config.yaml
hidden_act: "swiglu"
positions: "rope"
rope_theta: 10000.0
attn_scale: 0.125
schedule: "wsd"
decay_fraction: 0.296
Each number is 500 + 50 x the weight over its row's rms, rounded and kept within 0 to 999. Layers, rows and columns count from 0. Numbers have three digits each. The size before them is the row's rms in percent of the matrix's.

# layer 3 MLP gate, 320x128, rms 0.158, rows 214-319, columns 0-63
089:563422452435568478495524568540542516494472449503563471546446464475593487522496474495513402461544581458501487454537525596558557476544428430560465463554502469553487532492504588434501683576451391
107:576514472487457512554512418603491373582494551508541462455498538530498486508585514481511503587553518522471531409525467576473486383459461541537480463453413458490414529412416561410514497502559516
097:490535459546458485483583486562505472433548523521498470449468536444526402468475570456449414496549494545476564481458487477536596490500498511566438446501513466520442458495444504493514484460600480
088:494545456537542464560611544458556485433439437520530459425478509476574517581479410491439653459467468479494601461461543474448448470470627523502569466431518467536500473486525535506450444522445537
099:534513521517614473490505533514477555542471503538523479475440462473517427541428562555529513562463544560502513450587538436512465502383567452592479551378467512521482517486510538488490621512437470
098:579512435546511534521476545474455476413483459516531530487398494450525440507419550469472537635464541418521427497455551387509496475440553475575449532457455447545531417573510548573530523478563604
099:492381492565501549463468521535445398426599528480643535536423539492512572515489442429492523520591612492516461449490500422500495512547439532457469493499464454532532440528583508494531530526470452
099:499535428486398510490477417448489505510484404519535580551457566526506451539450453443520486480403481444548525475491499531618524506487478547547564567538600489587482486508551449558413538481492417
086:462496448499459530424449493429463482521459475593539529481591472483458470486424596471527503586445508557429380502458514498422363560569404593445520493529527411562535427461530434571554483501582483
107:517418457521499587438527462535520392419494482534553487444437492452526525586553506487449593547478491438566607484532499484480536442497529508537507415499513485534522523478491565390595540537582442
091:426492455515424603540499473559501385459519510565489538530479522445541586569527544586490518539513460444522575480464464520489517514457580462517477466449504542459467622537479503509369552499497435
098:518476409481500577526486579522491368380524467511525474514496412545544466460451577450527448505527554534500475414483516482557597539448549522573486485456554469580403578461494517578478537489458558
105:493497473523426521625479490517553540517472488476547545437470558568581535558545428470449492499528491496425563498475541482651574417449516508510479506501560362417549438501459484513520509557519458
101:512444549466588415554544450527501497472477432407572426432504509496484504607388450504454496550575529505491626442420410553483451514484467475505430454454460504456516507498563574429496577611552409
098:537472531491539513542563531489560543524543399622553543557498472477506483546448546542513488485521540543462508526529560543469490466493381490483549472537453480463470478327599528557454595429470503
111:471409422517464567488497465397470439429514528512501476509550475500630501540446505576478502562510478503488441486359538461485449454484517484569469543428497500482500473519544498479526442561530475
105:458581514500541551552569387497508475613499453548507487551450513396449510554477573539544454493480542531496519409540546497499482485525524480549514522547470466479448508528576420427572506603500511
093:514528542500394518521534503545601506398399452472580539519575524631528377490536466425512470580529532526562479491509581515468420506532348554487560462483543451507411452526509493433479421440557562
104:453545424484530546564447493559561422512445502546525530430444510499479479615387442500473545510507514484536549390469492513429514456371554501551507482376500517446525521529545535557574490505363458
094:529522540490433582426602418465535542465540545487530546456560378568705446576455527446507544472513501572502487513465532493584516443512369515439562474458466514550407531446551560514534512478477538
093:543505509501420534578591391542461537513372490487465517494516505515534510511443430455473465537566533516505568442497538546475516376517412492476616467507491519610404516519544547440488472579437510
093:563537523394494448541535352576493461499582513458505516430598508546566529563525552508554403577500469476488507492489426541495442439434424497494513504455492511540609471474469465461499505512472527
103:537438500501526482473513481533471471473430378521522505498481471541549562565443521465458439524507491507456449481466487470449532380531447515589438459447393475567473485526495550479402520575506537
099:588477486509510583498538464409509513512512492581510516582550468475518537495460517509405563476494447540503452498513500420453460547434469575448528429550560433474584481551562440627404454456482550
091:523507511415583539423525441501545518498484447418521481524506466516598487547465491445433501420578478535522504513538546379547475473536441528528501425427500526540496457418558470507536581466473421
094:553497453496414451516554417537514519596472525491455519539453468593485563482562486486559445466478546566511490490480460452494448408511469515552475536479514578488459467531440508518448455531506513
107:590427452420545461478533497436567378506454517594568508459487514495571462543545472478511493522504543568446574418484550497450617407503489523567530468456370462560526466505565568456539498479457526
095:480404594491620512491556417421475559518544437489565483514452505430574593550505520442456507556513527514474567527461494489495518473463522492501386402409475512585566510539540632531513508494531430
100:558397524510519543506474501393432462396499481449515595422449514494528502531466457627511515532581524483422556467497489461564485470478471517563531440464541435535543478528600519590423512480424482
094:515452467430542469563507429472424478513506476598542505451455482476598545536517572474423438484512483485510459499507494492541522443475515507502469449477525514503465581558610448573529488503428502
104:484554615457591517458449429516522543481546424583560405542424495469515461471410567451523546465512515489591428515487548547468581464494526460510488551393528522628479525472497490489484513529578499
105:566485521550613446500538483489523477472522463570556564484552447435485387513491487473500531481465539507611580444480551497579453464423423568455537536466500503488554567452561479541566453462529460
110:500416527593461496462508475495506445460485505493568520566372509485489457535599541570543530480526516471373564442503481505514540466473377568534531495545450410508509448517574491545448561524387512
097:497529580566480496470468509504525477471571540405490439518459624483424572529487484486495451510487529410503661409423514383502419487455519640562501459500467484516536520414520499562396412443477513
101:611465504548428559504593493486539450422523453494488418484493476434546501519543658531468548498554438513488544524484534461485394488565491423492415425481398506526459550465434513490416574521534454
093:482540541502536507582559455560506496517512444497505396473588550454548506531438501429509538471436529462501387428565494562510472412460554521482509516491582478477480572480566585539561444559544465
091:528526410521606492517514411488476544474485515526420436416445541604487521500523483526447485470523538512446539401500550535574500479562461505589501417467502407538474415556492590497509589472570430
097:498441439591473485482568525481493514532597580536534501499495517449549566524499415494477524478494460495466523506401540449437479460510447535464417518478500436599442569565593441562486526549462565
085:498475564489494479487512460470504439514387500514532521522517429548490495507519408403524555469494621534576486407529545525498441480413498510477474574465578470649410451422493496373536493499467568
100:495433423675479553540542518478517453431502528568536424484463414622473523520501459578447561497519471513522523488523532412552474460466464506465455522506445431571494403491418527474519552560473388
102:539445503471496573575530452430590439519535545474461495539586492409480477532461463492485575566529595474509474451507491563445499508434544513498456520433473460435490479501501542507431521514569621
112:536495645470534518421607467520414464548552373482439577470532459516519481465449471463455538563513563443520435413512504480507470482528404484530447481449488481624531508480550497460504529548541470
104:503569483507490518554523364589455445353511480591503489538520560517441495481527459494580600458542563509594489448507538434467499531390521500478607511465559437447555486547536503527569507497501446
085:535473588561486457550426536496589458502484379476542541491525471469521542515458422523586467587485521482502560436511510546481378510354482547436502579443527338492500495465507437503563442475538522
094:643471419519535520547539398495555478412495534480527502516485443488521455459398479506504517529522494470520542405507613393494394456430554536472488584575513480479505381503566552525533541522471445
095:540388560525492502422487427498510479469484503503520489503371468443514401510523413490441574577552538544520523455558500512532455453446421487570423443469509479490535538445484514485538511638659478
106:518494557522521552644572497555534438495458499549510502504473565589498589509377486495403520530499473486505476443540546513505517477540491433513484383433529426501496453554507514606516577431552481
101:611470505497590515586535442486489576585521432473469537423477526391549464493414491529391489452492516493503474460554560530569540441531551491539551462465542440495558506485484558442454536538454487
105:514520418531529575543527424479504458478560474514511479516584428469482514441480510403569551526515494486620572474458590376519519489534485454485528666496564602427455572518584554565492483471439529
100:562537526499521475505473397455430506480481430554507368465491525539545524520512440496488517533535460526496475503492584456569486491466520479454493478518513497572485480544509560487533451519448464
095:489543499605541506612517521542478417508573549511492397514459543442445532515475453545504562536523525485596462519536488427458465506461544457488442466403537498462553513544418424415430617504462513
091:498450529544505538489531488469508491435567536516463437568538395488610518511495622488526454526487501533584534455462558496478583503443570509581399466477509483544420495444440512368474591457518523
103:506517554544507537541570442508412486445469486471499548490455581447508456541405500491488534618552595388554505401477492505535543401509483503553539485533499512553530474484558518476578576591462457
096:527430371453503496550546363499503573498503477581515540506411551507509511542470445495459526586509438464458595498453479542466502438483475499441533491545530437524560466509586476521489545579486451
103:540503452617455460559471405517518535561555544499514490446565506448549502543476523433431382548476500432424566522434494530540500465503439502504443503548467427545507552423492629437533522541528454
095:548582457499455567571472500478512464433565505638560514470490488520553474405499432549546502559552516583550491496542517386466434548463533502488504468531546530532495538560418574513388465514436460
101:605439530576489655471480482486500481465534516567441493538530426408548517480491503515456443472500465466504481558567539430503429605391467508495516454595515452515515482497505424536561480457418506
097:559465522494472486610458553581561447472527518573449407557556553550544535474541431575467475554532463408460562521524513466517472497459523459555476382536542475529444489494469552466482466579571511
100:514524528558574481528535423511434505566531524441566543463560529508548483510503533470514531507459426492523513513574511464508516480425456558420507516372559523435487568427566537530474484507452392
100:581487486496474496573538531536485517493519504530456517463501556457448579399563540507492523458502568498442493498524524434487518578512476424522536432522473420467531498506497503545423454458559477
106:575466465449479441602599436520553490514503495524448515416547532484552532586506483564510460542570492493536464506412568520467591458513456464462501486450499441429446496507528494440593437602582484
101:492425526527453632566432540494483485552582523536477518533500543522580523488523590497520468534532452434568492485515459492485517526382517548494526476482434422413445505453534446600537602539453399
090:492463423573545467538587446553486511573602520572527426557503469543491420452469480423522454559543573498592574492510504480457555402526486453436512534501501460526458531508498540383489469417489477
105:532599514508493519618538485471485531580459519480485451542440462485486484446468561513469490440523516541461450439448591443478413499379524470513531527497520507471448452482471486514448506493383393
088:492549523507474554570504443556458449587455593528529458559492583499495515492544508532534473469479572521444442460459384482458482520653546520447514539473543425494499466514462459509537514482448358
109:469463509553467554522545467507479511516507411515491505562413422490482465470515552547502487545558513442484506416531538510517500523418492438555617451473607564584432487562562473544541530495470447
100:478468509539506522490484506494513540536589475552538476432441452476577500558548531552524530440429497588493554504555452529576562503452523592613430492498475442521572408464543505538487557518489447
118:486481519491418517469464388570463430518483490548505432510468531547499462605433577530555516481551525537537473425433551479479506473539521554491489422494466343536423472509426479514488502595623395
094:526410538452551536495496474422522462496541531547517532500438534532520523450472478604439492545562455432523460451532473461513489513504524483632514559418482468512486452410551531537555598532468471
095:536485437450472540561528540564467488516442510505521510510479534559481536520380439449440481514514535538486483531512466526431599496472471521519595574354420426534547452501472586523475436539555470
105:535465404556439504472488487409488435455531419558535481521437512565519441500410511468463452554502623524546579394498473488560518526408516510567436439424496489505546568459575512539510527480489555
095:541531477526438482562513399523567472489454509464520455509543405398450504535466559538509500528444509568492504540481474442420449454511454546597502445473585477501510527477432634443470462584547427
092:527513538423463653536542472536504534479539438505536642472541565459535507499476432417490451578504509468495436484565530513502567503459449487461419506402503446508480509425470562499461610507466481
095:494398488508466512502434473610440483573516516506509425479494507488496453470492570446413492506521517524592506475520500489510561531531569546496470510576458396449593487433500493480396612495598473
091:522562473536505542523487501576628524507492560560487456415518450415488399443506478420520543461428446473437492387626489502516555535491475526565459466487496459625457472533424451464477519443472453
097:498520531532480542559446498504459509570442513476558461574488419506513514512488541459531472550446488578463455428498438459500547508473653576460469457529545388526424498462484583490452538549609553
098:529534511604493556433530532478419503502455520532552559412431444481457438494440527486436520498391514509614435505466546402540481531501496518472485587501517494484531513483549498530497551523323488
116:458510546516463577568559505500513460483508464561539525584550532518517438507441429469427496646537530555538478431528478420539394453511493540491519392521516479576514585567512535540407436437407496
105:468489541543515543517505544553476452443531410523401468527431539507479544494438393489477543511606477428548481516367556562639466503430441478491494466548472454462521524513375464484510518541446460
103:468526441495554538558631579527491359487552477487394574495448544547498475475494532438380521444627568539565499461459502457600409461497509441505487471510585471450516426609524473450520463470440521
109:515381576489515553521520504537536469470548487475477426487567506494518530443442525430525517621528527503567475445480477443465478472540536511487529416407518464473488563514542561589464578565512484
083:487470421420353564508518484512546476414503525480443488496484480557432518468454490539442503532498442493564426472474610475473450555436497517454511491600574459415580482581541500495433459434477487
106:492501492504439501570606502527421436474554500491490481537495550539522487531411449500523519485582509519503530402496578508557529410533493518429498453446580454539494463608526485443492507625611438
096:447503505558565543532459431541481409472522528566436405506481487525666498564488552507521515525576515483501532400381532521526526511482441479556503449474511510549498519419530454508577481582422415
099:587476421473560466487503461412501533437475447507620551452481449445528592552517501417504629600516468469493484427475490542511531437380460491528452433516473534592543533451511481575475535476459479
095:519539510562538450645547448549478488558480489538516422478448545502438476510423467518529599546467656435556498380505423503469535470419502491518460435426472453577500530510515530506524511533608559
094:552491480555524533478450464565438420465470462496467528398459505465520509451508493449532504514589551418491461498452477423479463431463423442519610533427473478538444470482515537516465503617518468
089:555562453468490530505469471507556449492516544527470342478628422517563493474510559462538443475478452570495423506559545540489550471474532566474541508536513506577505460465456577467573570493504491
090:566464452531528527522527462571493524422514525501464444523468460447647431586483512501432502487527547409491570408530518565516478420426480476487559477448483533590530473482520555482567515477581526
108:558483457493483485556646470406459494474466428456511522431550514506555512541539464463521384658501499468480555463454551506539479439465480480553510553466489447538530511474538549507436473624485440
106:549561543644580465492515460446526528496435567404536474549470599486511417455503528570431478522436538510428535415529528467542496395456493569524427498484421450537403535465582525520419491520513558
095:464593560551539541511585410580456429481596480440543522552515523461472392461471534505522628490529476453439569459436444462560516458437587531408436466502481495476576461524561413509439450470453470
112:443453518625503524506480431517498421500458583546514456507455524444588488644463441521451497503492555518537522446491563562474520459451557509639519439540474461480441527383514481516507454503436574
110:400530487571524476576637400553448441518537477448457573419512588599501455565427571490523534553513504479524434426446489475468538471446552493516554592490534477506483554589479446427443496559483446
096:461548443529481523464573496617464409511499479433478392512440511397479467480494575525525423493514519490477460457407509454480521525498495544531538635428554430522467479444520434434455493578495543
089:569482521526404507544467428458558423451603483585496480446485459445463510464471500566489573492524457367583467459508492484567575526419507445538479513543531511532483508628485459527475469499523459
102:561479486512540503514574460606474514524482469547476465503505483493541423451430516404456568504576537507491493432472503512462532408521507481532439522525523461562406494567455583475534501561595538
108:505448504541476558503583446458524458488460526432541551422445512439463425507385561493507575646512566526506459489506519444547485435430474577486465506496564472426513464466593496534516540578455568
104:582527479523578467534454521554546501507497402506478572429487618408457595515483455476502464503464544439487476381521474482503458476479507527513484488441464384500568546539442607519535563534489464
095:565458409503471378568492407519532474452501529499564436475485562550545481562490472546476521562502432509549455487544486517456527366444411516502484535500473463546525468558534594462463497520526436
096:499487526557468551540427491512464424468532555560472479520486517465610484498559586562529481464518430444488541492443523516517456563427489529479457397496476429554460421533460429446476526453616463
105:482539589512631586487580420532474488451498492440516471438493540519514564520434538557456609508498488520462436376532489528576515486500536505536488435418627463510489490473546438559427493487438567
103:554469538540542481481485450574607478542543429519500571498539612529545471484454488512454466483543492427524552494490511494496520517424536513442524436491407443493484517399458474508527502455482548
100:478427467491521493560531482539582464454440418464618493498430569580483403511420396472475496601522538545521408403489462539449497418484466523576502492514549500555504568573519620508515550635555464
095:600534593465493414549495495521520419462435418419582488508474484556584548569484478532479632467562468474467522504475561451455519457451541484491589550448525544598502511562492539440535472530485446
101:524454462521443512498501491503470486488552461573501492466411518573412530531490478482539540456522593485492501518495497492540630408515464546553498532471519453594474540586475513442565561510544366